Weights of a small GPT-style language model, trained from scratch on English Wikipedia: learned positions.
Each number is 200 + 30 x the weight over the matrix's rms, rounded and kept within 0 to 999. Layers, rows and columns count from 0.

# k: layer 7 attention key, 256x224, rms 0.05, rows 120-127, columns 56-111
# q: layer 7 attention query, 256x224, rms 0.0495, rows 121-127, columns 56-111
# v: layer 7 attention value, 256x224, rms 0.0568, rows 64-116, columns 56-111
# o: layer 7 attention output (transposed), 256x224, rms 0.0434, rows 64-115, columns 56-111
k120,232,193,223,200,228,189,223,186,190,166,203,213,202,204,197,242,223,214,206,170,196,214,213,235,156,174,230,229,197,218,188,161,190,187,185,197,183,175,172,218,202,159,163,239,193,214,241,219,196,202,253,161,235,238,210,159
q121,198,229,201,185,197,204,224,212,143,195,249,210,203,171,183,195,157,138,203,174,217,171,186,221,197,199,215,165,192,160,188,168,233,176,221,181,181,170,199,158,190,167,159,189,163,198,173,202,189,174,203,185,188,151,217,215
k121,227,214,186,155,227,183,178,219,217,217,225,212,175,159,146,184,201,176,177,204,245,209,211,186,223,243,206,201,179,211,211,205,182,200,179,197,239,228,234,203,165,203,163,193,180,234,184,164,179,199,203,213,204,172,215,208
q122,185,151,177,221,228,262,197,164,155,189,189,195,172,197,209,208,243,222,221,186,171,175,203,236,205,215,207,185,235,230,174,194,215,167,178,214,224,214,197,205,209,219,215,216,199,171,168,183,204,189,223,196,224,224,228,194
k122,187,163,181,196,214,234,210,184,179,211,191,195,198,235,202,221,247,243,167,159,173,214,202,231,219,213,221,199,229,178,185,195,232,183,203,180,231,171,160,198,206,200,197,178,204,210,201,198,208,189,232,172,186,218,177,193
q123,214,230,169,186,205,202,224,177,212,194,224,194,209,174,239,185,195,172,195,189,158,229,232,195,192,198,177,252,215,240,174,185,194,247,181,198,228,264,192,213,215,198,178,185,216,219,182,189,190,215,214,171,221,176,163,203
k123,211,208,169,186,191,191,197,203,188,166,237,205,175,199,199,172,152,150,174,214,170,220,216,206,162,192,187,167,186,249,170,191,194,240,234,201,215,261,172,209,171,162,204,221,202,173,182,213,187,202,233,200,175,229,207,205
q124,173,202,231,186,190,210,216,234,240,226,204,189,186,197,234,252,224,216,206,200,193,178,210,199,188,190,176,194,181,251,169,213,233,151,173,204,184,186,160,177,204,157,189,231,176,193,196,202,230,217,186,227,232,209,191,187
k124,212,207,217,167,182,211,210,185,231,258,194,202,210,182,208,238,189,215,204,234,222,210,176,171,172,183,208,179,155,245,168,196,263,212,150,271,193,224,206,193,186,216,220,235,194,242,152,178,200,218,199,218,170,197,205,215
q125,235,247,213,222,144,223,236,221,194,252,195,218,215,193,243,208,169,239,206,206,202,253,214,209,228,152,220,199,194,211,212,202,237,194,162,180,208,224,190,192,206,162,218,188,239,195,173,205,208,181,212,251,207,214,225,223
k125,216,222,168,164,188,248,219,153,234,259,180,218,267,192,239,179,189,212,209,198,188,200,231,222,184,178,174,161,213,204,161,203,237,230,168,209,176,220,173,178,162,196,193,181,152,174,154,199,191,210,208,212,212,193,220,248
q126,186,201,259,243,183,168,190,190,165,242,218,178,211,229,183,191,169,203,165,186,170,198,204,176,219,205,200,181,165,201,200,224,221,184,168,205,209,254,196,208,178,172,205,224,128,241,263,219,221,207,241,202,221,142,190,214
k126,189,212,170,249,225,149,227,172,175,183,208,185,164,203,174,186,160,190,184,180,211,173,213,192,184,166,175,183,198,214,201,204,198,204,178,219,220,193,226,238,211,169,216,160,174,214,177,164,177,229,221,189,213,150,184,196
q127,237,246,208,215,172,162,224,237,243,216,191,184,148,160,158,170,211,251,163,160,192,201,239,211,219,207,229,208,193,191,230,209,159,195,228,193,179,210,175,189,157,201,219,207,188,237,258,224,202,194,205,197,206,171,241,201
k127,210,203,228,202,212,178,197,140,198,227,202,174,216,209,253,210,212,222,206,183,197,158,239,255,190,211,180,225,202,182,176,176,185,201,234,180,224,238,148,212,173,214,205,228,203,219,173,224,184,167,237,220,197,173,221,208
v64,210,187,200,173,182,177,221,222,249,243,186,197,202,228,233,253,214,216,225,196,188,178,259,189,230,219,200,216,212,197,156,192,187,212,180,196,192,172,207,180,169,198,227,189,235,218,170,203,206,177,198,195,193,185,177,187
o64,190,203,200,190,195,215,201,237,170,198,193,169,171,168,207,209,194,194,221,220,205,194,179,204,208,214,204,187,226,194,204,200,182,199,158,219,175,166,207,175,221,204,185,217,170,146,225,195,186,227,180,225,237,199,143,244
v65,205,214,219,165,188,168,169,210,179,213,199,198,146,215,170,216,215,182,215,220,227,189,191,170,202,211,186,223,219,226,161,220,171,199,166,227,213,196,200,266,187,211,209,215,195,176,207,203,163,160,200,201,223,186,191,113
o65,196,163,203,217,218,235,204,226,183,206,242,213,185,198,199,221,203,220,200,174,232,209,236,190,189,213,216,206,187,194,246,177,222,228,210,171,167,166,184,183,175,174,214,205,233,172,234,223,196,224,205,179,247,183,190,215
v66,164,150,188,218,196,177,195,145,262,177,223,172,180,213,166,225,211,169,238,229,195,201,180,246,191,237,207,220,191,212,195,185,169,175,235,217,205,175,216,191,198,223,214,223,182,200,194,231,225,230,211,184,248,188,216,191
o66,208,214,230,195,182,223,201,201,188,204,191,181,217,194,234,217,192,186,160,194,208,189,195,191,209,195,215,145,215,218,206,200,171,218,207,202,170,214,216,195,187,185,192,197,226,232,203,198,179,176,200,215,154,155,209,189
v67,250,208,195,163,158,215,204,171,194,230,162,215,212,214,189,236,202,241,205,224,173,179,188,180,208,202,216,208,219,188,171,182,199,189,230,210,196,213,166,208,185,206,187,207,231,208,205,224,193,163,162,223,211,180,218,179
o67,193,157,210,211,185,216,187,197,196,220,203,231,184,240,198,160,241,194,232,202,213,208,208,204,228,194,173,209,183,177,209,188,219,204,209,201,205,180,186,192,233,194,188,200,190,188,199,199,209,222,206,187,212,197,205,204
v68,224,144,150,218,195,203,200,220,180,186,203,161,253,200,207,250,239,228,215,195,216,180,202,192,201,227,195,195,230,211,216,218,214,189,209,143,232,213,221,224,203,214,162,208,235,218,200,242,183,156,189,173,182,208,206,221
o68,195,180,230,203,220,191,237,164,243,215,158,203,192,207,210,195,159,169,174,209,182,194,226,223,211,199,183,190,192,199,190,156,176,199,217,202,228,199,193,194,161,170,231,198,171,159,221,192,154,191,230,205,210,184,201,170
v69,209,236,220,242,228,163,199,168,261,169,232,207,164,221,209,212,140,210,226,161,184,188,216,227,202,146,193,226,197,201,262,220,205,222,182,168,194,235,157,199,207,184,201,165,197,192,197,201,226,208,219,230,214,192,189,220
o69,189,197,178,159,207,188,205,189,169,193,215,240,200,203,219,201,189,147,204,187,175,177,205,229,177,193,214,209,188,220,193,195,183,195,228,176,170,195,222,235,193,208,203,214,205,201,197,212,222,201,174,191,192,189,199,214
v70,253,163,229,197,197,172,179,193,227,195,186,194,239,178,197,182,241,224,211,232,211,163,207,190,200,194,190,181,129,211,201,194,187,202,206,217,196,197,187,168,188,195,233,230,193,196,189,194,151,226,174,199,213,171,191,203
o70,182,235,202,218,175,199,219,217,207,196,205,220,183,194,228,166,187,254,185,185,206,190,196,189,200,252,187,191,203,220,200,205,210,185,174,168,221,176,204,180,211,198,214,178,210,209,215,199,224,198,209,228,197,212,164,185
v71,155,200,220,211,196,174,213,183,179,192,220,151,199,184,201,228,209,191,164,207,199,191,203,213,206,202,217,183,184,201,178,173,206,249,181,206,197,203,185,228,186,199,208,168,147,143,203,184,185,223,210,239,224,243,166,175
o71,228,205,201,171,207,175,218,186,226,200,212,213,159,197,232,163,181,194,205,194,195,188,222,203,209,222,185,196,226,170,196,192,190,185,199,214,229,197,212,205,189,199,195,233,226,179,194,228,221,167,230,202,215,189,214,180
v72,204,222,195,192,259,221,227,202,206,231,205,208,203,167,211,199,179,177,165,170,217,169,213,206,198,236,171,191,214,180,207,192,230,195,224,180,200,165,172,187,197,202,196,198,231,227,190,186,214,205,197,235,182,163,205,242
o72,182,197,194,224,189,178,170,182,162,174,141,202,208,213,187,200,151,227,190,181,229,234,183,220,227,200,198,240,228,197,217,216,192,213,198,242,224,193,214,177,197,231,242,221,195,181,203,187,177,182,221,213,204,198,195,189
v73,196,125,212,185,201,264,194,189,183,228,190,169,246,184,212,186,239,185,175,183,193,221,228,214,215,220,211,253,221,160,198,191,211,243,178,196,221,232,202,197,173,235,187,207,202,209,191,201,217,188,152,200,213,155,155,208
o73,201,167,189,202,201,167,210,214,231,209,172,206,164,219,211,243,176,218,228,227,189,243,203,219,168,211,197,206,154,272,162,235,208,218,185,198,179,199,217,197,190,179,194,211,235,157,200,193,191,218,219,212,201,201,202,149
v74,231,208,180,188,192,219,210,242,202,219,226,203,248,233,219,222,176,191,165,191,205,212,204,120,224,179,218,171,209,181,238,199,220,206,186,164,198,231,201,211,188,194,190,180,183,174,248,215,212,167,185,180,197,207,197,193
o74,194,209,194,219,208,195,203,204,152,205,206,177,147,218,156,199,204,147,219,216,194,163,193,192,178,175,191,194,194,245,194,178,192,207,193,191,244,191,201,171,258,230,190,200,226,182,196,231,203,219,241,204,219,202,195,240
v75,188,279,213,210,229,206,217,172,229,203,198,205,199,181,219,196,212,184,231,168,177,233,194,175,185,195,159,250,183,203,206,140,199,178,201,215,231,184,199,185,190,190,153,204,180,241,188,188,161,228,185,205,208,202,209,175
o75,193,160,215,219,227,244,190,190,168,167,255,155,226,228,130,171,195,220,177,154,213,181,202,220,194,230,201,192,235,179,175,205,215,230,256,157,191,205,202,271,242,249,194,164,192,210,206,201,199,194,204,157,196,211,192,262
v76,213,184,215,169,187,199,182,209,207,217,238,179,177,225,186,190,246,212,174,194,234,209,211,193,156,253,227,241,215,208,232,165,251,220,209,184,178,203,196,195,209,184,242,164,224,224,224,230,211,151,252,179,193,218,191,139
o76,217,196,228,152,200,240,181,219,194,207,165,165,204,169,239,230,237,207,224,204,193,209,173,183,198,220,198,217,159,224,190,201,212,191,183,212,218,188,181,222,180,214,178,237,223,181,184,207,220,179,187,180,218,184,185,181
v77,204,254,154,234,210,189,146,215,191,162,196,206,201,214,171,247,175,157,180,206,239,206,208,220,180,185,198,160,208,223,185,196,217,161,208,208,207,188,176,223,165,204,208,194,199,186,205,223,219,234,233,200,190,180,182,182
o77,221,178,221,240,208,185,248,187,212,231,198,179,187,199,173,198,166,168,187,223,212,169,194,183,180,213,200,204,224,190,199,195,182,224,235,226,216,174,195,189,174,195,184,214,208,200,202,187,216,177,209,189,215,195,207,201
v78,194,250,210,171,168,149,212,191,192,205,184,186,172,210,219,215,181,197,173,195,203,210,183,170,202,202,232,182,204,179,217,172,215,225,153,207,172,257,185,190,242,201,222,209,191,230,226,189,211,176,198,223,195,215,228,184
o78,207,180,208,214,160,209,168,184,164,206,183,172,164,199,201,203,215,177,213,217,192,258,248,223,173,209,174,196,218,204,202,187,218,225,209,198,237,179,196,191,194,201,144,207,220,181,200,204,211,235,191,216,209,220,195,210
v79,177,165,200,162,187,205,183,220,191,198,175,181,204,227,205,199,193,208,215,138,218,191,225,245,202,181,224,181,200,209,214,189,219,208,243,179,167,199,179,204,174,227,182,231,191,182,212,197,204,201,235,200,171,210,224,208
o79,204,188,188,233,163,166,153,174,182,198,223,176,210,180,200,176,188,192,214,246,199,179,183,223,191,188,192,215,184,226,221,218,200,180,180,184,208,229,188,211,166,217,214,151,185,224,209,194,220,224,194,228,202,215,223,208
v80,204,212,177,181,216,184,241,213,216,221,204,191,216,203,190,154,177,239,186,184,210,207,179,228,224,154,206,171,189,214,208,206,205,234,232,209,174,218,227,186,212,163,173,185,221,233,232,187,189,216,192,222,180,206,209,185
o80,194,190,188,182,207,202,186,185,192,197,173,168,217,178,212,195,213,201,193,208,183,162,191,214,194,205,198,185,205,190,216,246,239,194,189,202,237,198,174,190,192,220,184,206,229,250,189,210,198,187,191,215,217,227,189,200
v81,221,234,205,196,177,160,191,194,203,197,163,166,198,228,222,215,231,156,206,168,192,254,169,190,167,197,175,190,200,188,165,191,173,208,194,201,211,219,203,163,181,180,179,196,237,217,199,200,208,200,175,195,206,189,195,204
o81,218,201,226,211,208,235,215,195,210,191,228,208,209,169,168,212,220,206,179,170,206,173,231,220,202,203,200,202,186,224,213,215,153,196,219,176,204,197,229,220,208,207,159,202,169,207,202,170,206,166,210,194,209,215,193,196
v82,208,172,206,179,160,171,210,216,140,237,195,208,194,223,239,193,224,238,196,174,210,176,218,211,229,223,163,194,206,171,191,249,253,210,205,199,196,227,251,199,208,178,244,183,175,175,221,193,220,157,157,187,187,188,236,202
o82,205,169,201,209,251,184,202,213,261,235,189,206,199,170,196,209,175,187,192,190,145,192,216,198,203,191,238,227,217,207,186,232,143,154,241,212,201,198,130,171,196,243,192,182,235,203,191,198,209,215,181,212,218,208,210,164
v83,197,248,224,175,221,225,173,196,225,208,191,203,184,181,229,202,163,150,219,143,216,171,200,205,204,201,205,185,212,198,240,229,176,213,166,225,213,222,122,227,185,183,192,226,170,228,215,209,234,222,201,204,193,235,194,199
o83,197,195,211,212,201,204,206,211,197,189,217,220,220,180,162,209,219,224,218,224,178,181,221,181,183,186,216,209,199,189,194,210,148,161,210,199,187,157,260,211,208,223,210,213,228,222,269,178,233,219,202,217,221,179,186,175
v84,231,214,207,225,199,204,161,175,199,255,190,162,213,180,216,206,205,250,213,178,204,199,177,197,206,223,221,208,187,222,185,205,232,232,196,207,211,223,235,193,183,224,248,185,183,179,169,148,164,212,219,201,225,217,182,191
o84,195,175,209,225,201,161,178,171,223,173,187,216,215,211,160,172,194,182,214,205,222,253,239,216,227,216,218,184,196,184,230,209,250,172,214,219,177,170,178,218,226,221,216,198,235,221,206,194,171,188,186,212,176,187,184,216
v85,164,204,203,214,215,208,181,218,181,137,190,156,207,230,229,220,194,222,183,187,233,187,200,227,207,204,203,224,196,200,184,178,207,214,247,228,155,205,193,210,189,232,194,201,210,249,186,154,202,216,193,201,198,200,197,192
o85,227,195,176,194,179,195,231,193,223,224,193,219,220,185,221,216,225,172,174,201,229,217,195,187,229,208,197,189,190,186,200,175,225,220,190,190,210,223,189,190,172,195,137,197,209,226,166,168,258,223,218,172,189,190,204,168
v86,203,182,225,206,183,158,190,184,244,197,166,189,223,166,217,211,226,159,175,205,186,201,186,210,183,216,165,171,204,180,208,236,186,189,154,184,229,167,190,194,183,179,191,213,199,176,224,248,231,193,231,176,205,178,185,216
o86,244,208,225,203,201,179,185,184,196,192,204,212,213,212,228,223,180,194,185,188,197,189,195,204,187,235,207,184,199,241,170,208,197,217,189,194,164,215,187,187,206,207,213,185,203,193,195,203,199,176,230,223,233,221,188,190
v87,219,169,172,190,188,239,238,208,167,206,205,176,212,183,211,182,217,162,246,215,178,155,199,179,178,210,165,241,142,210,176,198,173,200,228,215,181,179,206,229,254,210,178,220,198,218,145,141,203,237,229,207,224,206,199,161
o87,195,211,216,196,209,239,169,187,228,213,176,204,251,221,161,181,199,255,207,186,192,202,210,216,221,218,153,191,259,172,243,182,197,178,214,172,196,193,213,168,148,181,191,188,191,229,208,207,187,174,175,201,187,185,200,214
v88,215,218,227,176,210,187,177,166,241,239,194,169,223,207,189,204,165,244,197,244,231,213,182,210,209,212,244,202,196,203,186,196,234,270,194,193,217,192,187,193,204,187,231,210,234,194,163,226,169,214,168,195,225,190,153,222
o88,266,195,201,183,205,154,190,208,232,195,189,160,194,181,261,161,206,194,191,140,168,211,208,215,207,206,175,166,211,225,224,162,213,223,177,242,160,204,225,215,191,200,153,182,220,207,213,189,175,198,198,211,176,196,221,204
v89,173,176,232,211,187,214,155,197,211,215,241,255,210,198,200,236,196,195,165,233,178,192,176,196,198,173,217,177,170,232,211,193,240,166,208,252,200,220,159,193,193,199,202,216,224,194,219,157,191,192,222,206,207,212,191,198
o89,199,223,183,190,200,203,220,220,196,187,192,181,190,182,230,168,152,222,202,189,192,193,207,199,190,190,215,200,146,208,158,222,234,255,184,226,234,212,201,225,179,240,209,207,211,193,185,208,203,217,166,200,183,161,154,208
v90,195,176,200,163,174,213,168,195,198,200,197,180,205,192,197,200,223,178,163,173,202,201,192,171,180,220,217,211,198,208,190,203,220,210,233,190,202,211,209,182,201,205,154,197,223,193,222,156,226,174,185,173,146,239,203,215
o90,220,223,168,147,219,197,171,213,204,174,197,213,188,187,183,228,217,205,223,240,197,229,201,194,240,194,197,194,211,218,225,167,191,191,199,200,218,207,230,187,227,222,216,189,162,164,193,173,227,183,194,187,216,213,213,218
v91,199,196,206,199,214,165,206,234,190,179,148,206,180,214,245,195,196,180,149,170,178,192,251,174,234,197,236,195,178,191,193,206,194,155,155,183,218,207,223,177,221,198,208,180,217,220,192,210,204,213,171,245,177,187,164,169
o91,211,161,227,209,213,237,217,194,225,201,207,187,180,183,166,218,201,204,222,193,205,173,148,200,204,194,186,198,258,209,220,211,187,200,228,192,192,205,185,224,222,264,164,200,190,184,200,215,195,224,207,178,217,203,195,207
v92,235,211,192,152,189,167,168,240,193,208,228,202,206,183,222,192,226,234,185,181,215,163,198,212,201,154,233,196,222,196,224,208,184,213,198,206,229,202,175,215,174,175,182,187,198,198,231,167,219,235,224,197,215,204,217,196
o92,209,193,187,225,164,184,237,184,147,182,213,212,216,232,152,197,179,242,228,216,184,211,188,202,217,194,228,229,211,204,195,211,227,222,202,188,194,155,202,180,274,176,225,196,186,210,160,215,202,207,170,205,210,203,198,251
v93,191,166,222,245,201,204,189,166,194,165,221,208,211,248,155,223,160,204,229,181,208,211,177,180,201,201,210,191,187,223,176,221,180,171,181,192,227,173,190,185,193,200,216,185,205,148,226,217,208,182,151,214,219,164,170,202
o93,217,197,207,195,202,204,271,200,244,210,194,203,185,207,269,209,173,206,171,225,181,162,163,199,187,190,237,178,195,178,204,189,195,217,206,173,195,234,179,200,173,162,239,195,171,159,223,175,216,194,245,218,212,187,201,192
v94,167,248,181,175,190,140,217,203,206,210,216,197,210,203,229,181,155,191,213,165,179,213,229,225,230,194,191,217,183,220,191,172,210,193,172,174,226,214,192,202,184,182,186,204,211,211,203,188,195,186,226,197,256,212,232,176
o94,180,165,192,213,204,180,202,186,169,199,228,204,204,173,172,209,220,192,197,217,174,237,193,216,178,212,188,223,185,270,211,194,229,194,205,189,204,195,197,201,219,229,156,227,195,230,212,233,199,216,146,188,205,199,206,238
v95,206,171,186,198,222,198,175,182,222,162,219,196,228,191,198,194,219,213,190,217,171,216,171,210,155,176,201,188,155,221,167,197,210,192,218,197,211,215,167,171,179,226,212,174,194,207,224,198,225,239,204,176,181,206,203,178
o95,192,191,186,174,254,204,250,227,205,199,192,253,208,238,230,170,222,217,216,168,221,161,202,211,179,215,232,183,175,221,171,229,181,249,220,206,204,190,222,189,190,192,220,222,188,202,173,192,228,172,218,212,201,216,167,180
v96,203,230,209,203,204,238,176,230,167,202,212,145,203,224,154,212,228,223,182,194,226,181,168,235,225,192,176,210,232,212,234,210,215,179,205,211,237,195,229,203,248,191,204,198,207,151,223,220,192,177,196,221,165,212,158,179
o96,213,213,198,165,226,191,200,167,260,202,191,174,197,145,235,191,185,179,216,203,201,173,236,219,199,188,192,177,160,183,216,195,191,224,219,176,204,175,161,212,150,244,227,192,200,239,202,192,183,200,189,209,230,169,199,244
v97,259,247,194,180,216,109,192,224,176,193,198,154,217,198,226,194,162,215,193,224,231,218,184,222,269,193,255,209,183,174,201,192,184,173,180,189,202,182,196,135,212,199,193,177,206,216,218,193,189,179,197,226,198,184,200,158
o97,186,203,192,178,205,212,187,214,216,209,183,194,191,213,213,211,188,220,195,157,227,175,231,192,206,210,195,189,222,226,214,183,191,213,187,179,220,196,178,214,182,243,175,212,206,179,223,190,201,220,171,194,224,208,215,238
v98,217,143,185,168,215,183,200,221,178,133,197,195,146,178,220,224,215,201,204,221,215,186,211,204,178,187,188,195,184,230,182,204,228,187,161,200,209,215,191,186,206,210,201,236,173,195,222,189,214,191,221,162,210,191,171,231
o98,196,199,206,217,193,191,219,215,196,236,186,196,228,229,216,197,205,184,176,201,160,198,192,177,213,218,186,201,184,200,196,230,201,230,219,195,217,232,188,218,197,200,185,190,197,209,190,210,212,168,207,220,214,156,199,161
v99,188,235,189,193,229,162,220,187,202,176,228,173,202,206,240,237,189,173,219,203,227,175,234,217,191,207,202,161,144,170,238,226,226,210,240,170,216,164,176,251,214,223,200,180,181,162,203,210,245,190,227,187,192,199,165,214
o99,221,186,205,250,204,226,202,193,208,224,184,151,222,191,149,212,173,233,223,195,184,198,200,213,207,174,196,210,230,179,204,194,197,258,237,207,176,195,214,200,197,186,228,210,210,199,173,190,184,200,232,211,197,195,199,176
v100,181,187,209,167,202,181,177,164,159,231,191,171,198,174,197,208,205,191,214,199,218,233,167,244,178,162,207,180,189,203,169,216,221,191,230,208,190,225,195,186,230,224,217,223,187,198,172,168,244,185,195,220,220,198,221,197
o100,203,201,203,224,220,187,221,206,219,196,186,200,263,233,168,233,234,162,217,222,185,206,190,208,184,221,187,202,205,207,213,195,154,218,194,194,202,179,240,204,194,239,208,162,216,228,221,177,217,214,205,184,221,189,191,212
v101,180,187,221,147,211,195,227,199,163,176,224,244,193,173,187,215,186,193,191,181,195,212,240,198,187,185,218,125,195,192,201,205,181,176,238,206,196,175,167,197,167,168,166,231,195,212,203,201,174,192,218,211,205,207,219,209
o101,173,252,169,236,188,199,202,194,228,190,178,219,191,208,192,147,215,207,194,190,218,218,164,184,178,202,194,251,208,214,188,215,191,203,193,206,202,236,253,230,199,200,192,185,214,194,191,197,247,204,198,201,218,190,205,161
v102,230,220,209,198,201,193,240,195,192,164,217,225,209,145,212,189,199,192,206,215,207,183,196,183,232,243,161,169,210,152,198,222,249,219,198,229,192,204,159,208,218,231,190,127,216,219,153,216,227,198,207,240,180,225,233,214
o102,207,182,200,242,181,183,184,177,199,163,206,139,200,230,191,199,180,240,209,172,190,178,214,207,194,205,211,213,238,238,200,201,198,185,216,222,175,154,221,168,173,191,199,220,199,177,192,184,232,208,182,187,196,202,202,219
v103,217,230,212,173,147,184,204,217,191,207,206,213,192,223,203,172,214,198,227,222,222,170,194,194,251,216,177,223,214,173,239,188,174,196,229,209,170,196,196,266,216,212,237,183,218,172,205,224,155,158,189,164,178,231,214,181
o103,209,210,168,235,202,214,147,215,213,228,224,153,171,166,204,236,184,214,174,170,203,173,232,192,170,193,167,187,185,219,193,213,223,224,192,143,193,178,223,182,186,160,200,192,193,175,198,250,201,208,197,213,175,179,253,218
v104,237,186,229,207,174,243,176,220,185,232,204,169,196,239,168,213,185,191,229,187,186,193,225,219,172,199,225,195,233,208,196,197,171,187,159,175,192,225,199,190,213,227,185,197,150,186,200,201,165,230,188,189,209,224,227,186
o104,165,198,171,170,215,204,216,235,237,184,211,221,196,189,221,180,231,203,210,220,231,187,227,197,237,212,176,190,192,197,212,246,198,199,220,189,202,200,182,217,178,154,199,195,188,209,195,193,220,201,216,222,211,173,183,215
v105,217,179,204,207,250,131,221,212,205,191,197,221,192,185,198,197,172,199,197,182,212,186,216,152,208,207,189,164,171,253,197,146,190,191,215,212,204,213,246,217,178,200,201,229,178,230,194,207,172,181,190,192,183,193,256,169
o105,163,189,211,224,195,238,201,186,152,217,217,199,193,188,187,188,199,212,166,178,187,189,181,223,207,215,191,204,258,185,212,208,202,200,205,202,207,209,163,213,196,218,181,196,190,208,217,207,198,240,180,195,205,210,205,205
v106,198,159,233,219,225,204,185,221,174,131,200,170,179,178,130,226,239,169,224,215,205,235,208,214,178,213,201,192,230,233,217,235,199,184,212,196,221,207,184,201,194,154,153,197,205,166,190,227,196,201,179,195,207,186,225,236
o106,195,265,194,199,160,187,223,175,236,233,200,214,210,224,227,214,173,204,148,205,195,233,206,201,194,206,211,170,171,199,183,168,210,234,174,184,257,224,224,209,180,206,219,175,176,187,197,213,209,210,260,183,145,237,198,166
v107,221,198,211,216,199,185,219,223,229,222,190,160,215,219,233,192,171,187,167,210,163,227,187,233,193,205,209,213,204,224,194,196,186,178,217,201,195,240,203,198,237,209,203,159,202,184,216,219,160,205,211,159,197,211,196,157
o107,175,219,234,124,164,194,227,223,184,224,210,239,207,160,194,202,192,178,218,186,197,162,195,198,197,196,210,188,161,210,223,181,228,199,233,164,231,203,173,218,196,170,191,216,209,183,208,238,227,198,225,216,185,201,182,242
v108,214,171,220,235,188,207,228,208,164,158,194,217,134,164,191,233,216,173,224,189,204,232,199,198,189,207,197,215,202,207,215,223,210,195,214,196,193,186,196,184,213,223,195,201,195,204,194,195,196,193,218,181,150,199,176,222
o108,193,227,199,166,208,215,187,219,212,205,245,211,215,199,212,261,199,190,180,224,195,180,193,176,204,195,217,195,239,213,214,232,214,176,219,204,195,248,159,242,211,165,179,180,203,184,195,173,223,185,193,185,194,218,198,192
v109,175,146,189,229,174,160,213,193,185,219,183,223,201,200,205,209,165,197,192,181,202,176,225,202,216,163,209,188,172,176,204,173,250,227,202,210,225,235,174,208,190,180,216,190,216,190,189,225,198,186,164,190,161,225,187,144
o109,193,233,215,167,218,180,218,183,236,222,234,219,212,180,224,211,196,203,216,203,223,155,232,186,189,192,197,200,188,209,207,214,188,155,213,180,201,203,205,194,220,223,176,194,191,197,205,206,233,219,219,183,219,177,147,223
v110,197,152,210,201,228,215,158,179,189,144,181,227,186,198,187,189,182,199,186,190,222,136,190,190,178,199,212,167,219,179,212,199,170,201,245,206,197,196,154,197,182,181,200,187,160,198,188,202,208,178,228,188,254,192,182,233
o110,178,247,165,209,224,188,208,214,199,195,194,229,186,238,209,189,219,214,199,241,193,197,206,233,188,212,189,186,191,172,174,200,191,212,172,182,187,221,213,189,191,199,197,219,190,233,174,208,242,217,200,187,158,199,180,154
v111,182,196,219,183,242,195,193,214,186,199,240,184,199,225,210,218,213,222,141,248,182,181,228,189,179,195,193,222,221,212,218,190,231,167,188,212,188,201,236,196,208,191,179,211,182,177,209,214,238,189,209,210,209,185,195,211
o111,189,165,156,184,184,209,226,209,199,224,167,160,198,175,257,255,235,188,226,188,183,212,209,183,180,219,196,208,210,163,190,180,182,207,217,188,181,210,194,199,203,210,177,197,243,188,229,203,207,222,149,162,179,205,199,182
v112,195,191,205,234,215,185,225,180,257,177,240,220,207,203,225,180,175,220,234,159,211,227,245,195,199,185,252,182,209,239,223,200,229,220,178,161,234,244,173,169,186,199,178,189,225,181,203,211,199,166,198,251,188,188,229,227
o112,237,169,202,204,193,184,196,209,187,234,216,185,194,206,217,184,184,176,164,197,218,204,167,233,214,197,199,210,165,230,167,188,215,227,251,234,218,203,226,208,220,201,187,202,165,188,178,198,211,246,231,190,193,203,241,205
v113,179,213,230,202,160,175,174,194,173,185,187,213,245,176,230,211,217,244,165,188,192,183,200,159,225,208,213,233,192,164,189,230,186,179,223,169,253,210,188,136,192,207,191,224,231,226,185,227,221,209,167,212,254,226,216,213
o113,229,191,205,225,202,199,253,202,231,182,192,188,150,211,213,189,231,210,233,198,183,184,208,193,215,198,213,208,199,190,198,186,165,194,209,163,207,227,236,224,219,224,210,217,197,156,228,240,235,156,211,201,173,224,215,200
v114,199,224,180,176,253,183,193,208,206,220,202,273,178,189,198,235,228,205,205,204,211,222,206,156,220,195,191,171,194,181,218,181,169,247,189,200,164,190,214,177,206,169,176,228,204,195,159,192,251,168,227,198,187,197,205,183
o114,200,214,200,197,190,195,181,187,204,202,210,175,180,241,232,193,177,173,202,212,195,214,169,160,200,195,199,173,212,224,165,193,189,156,181,215,247,231,207,229,172,210,164,199,236,193,251,191,177,203,149,183,215,174,208,189
v115,186,179,256,211,168,200,194,160,190,249,182,201,198,189,177,186,188,217,228,182,216,216,193,188,191,203,173,194,216,181,189,198,160,188,219,229,208,232,200,220,192,225,224,183,199,239,201,148,222,188,213,216,225,206,201,203
o115,239,239,195,223,233,203,198,186,242,199,184,195,203,203,213,235,233,193,167,164,191,219,200,217,242,191,243,219,205,159,175,177,210,197,211,186,192,157,221,215,191,222,227,233,186,195,200,188,250,173,195,204,144,245,198,198
v116,199,169,199,170,193,228,168,212,191,178,156,230,220,190,226,182,202,202,204,202,189,176,176,196,214,205,238,173,165,203,162,168,201,228,193,197,170,171,209,127,175,183,203,217,189,170,181,208,176,177,231,191,211,192,232,220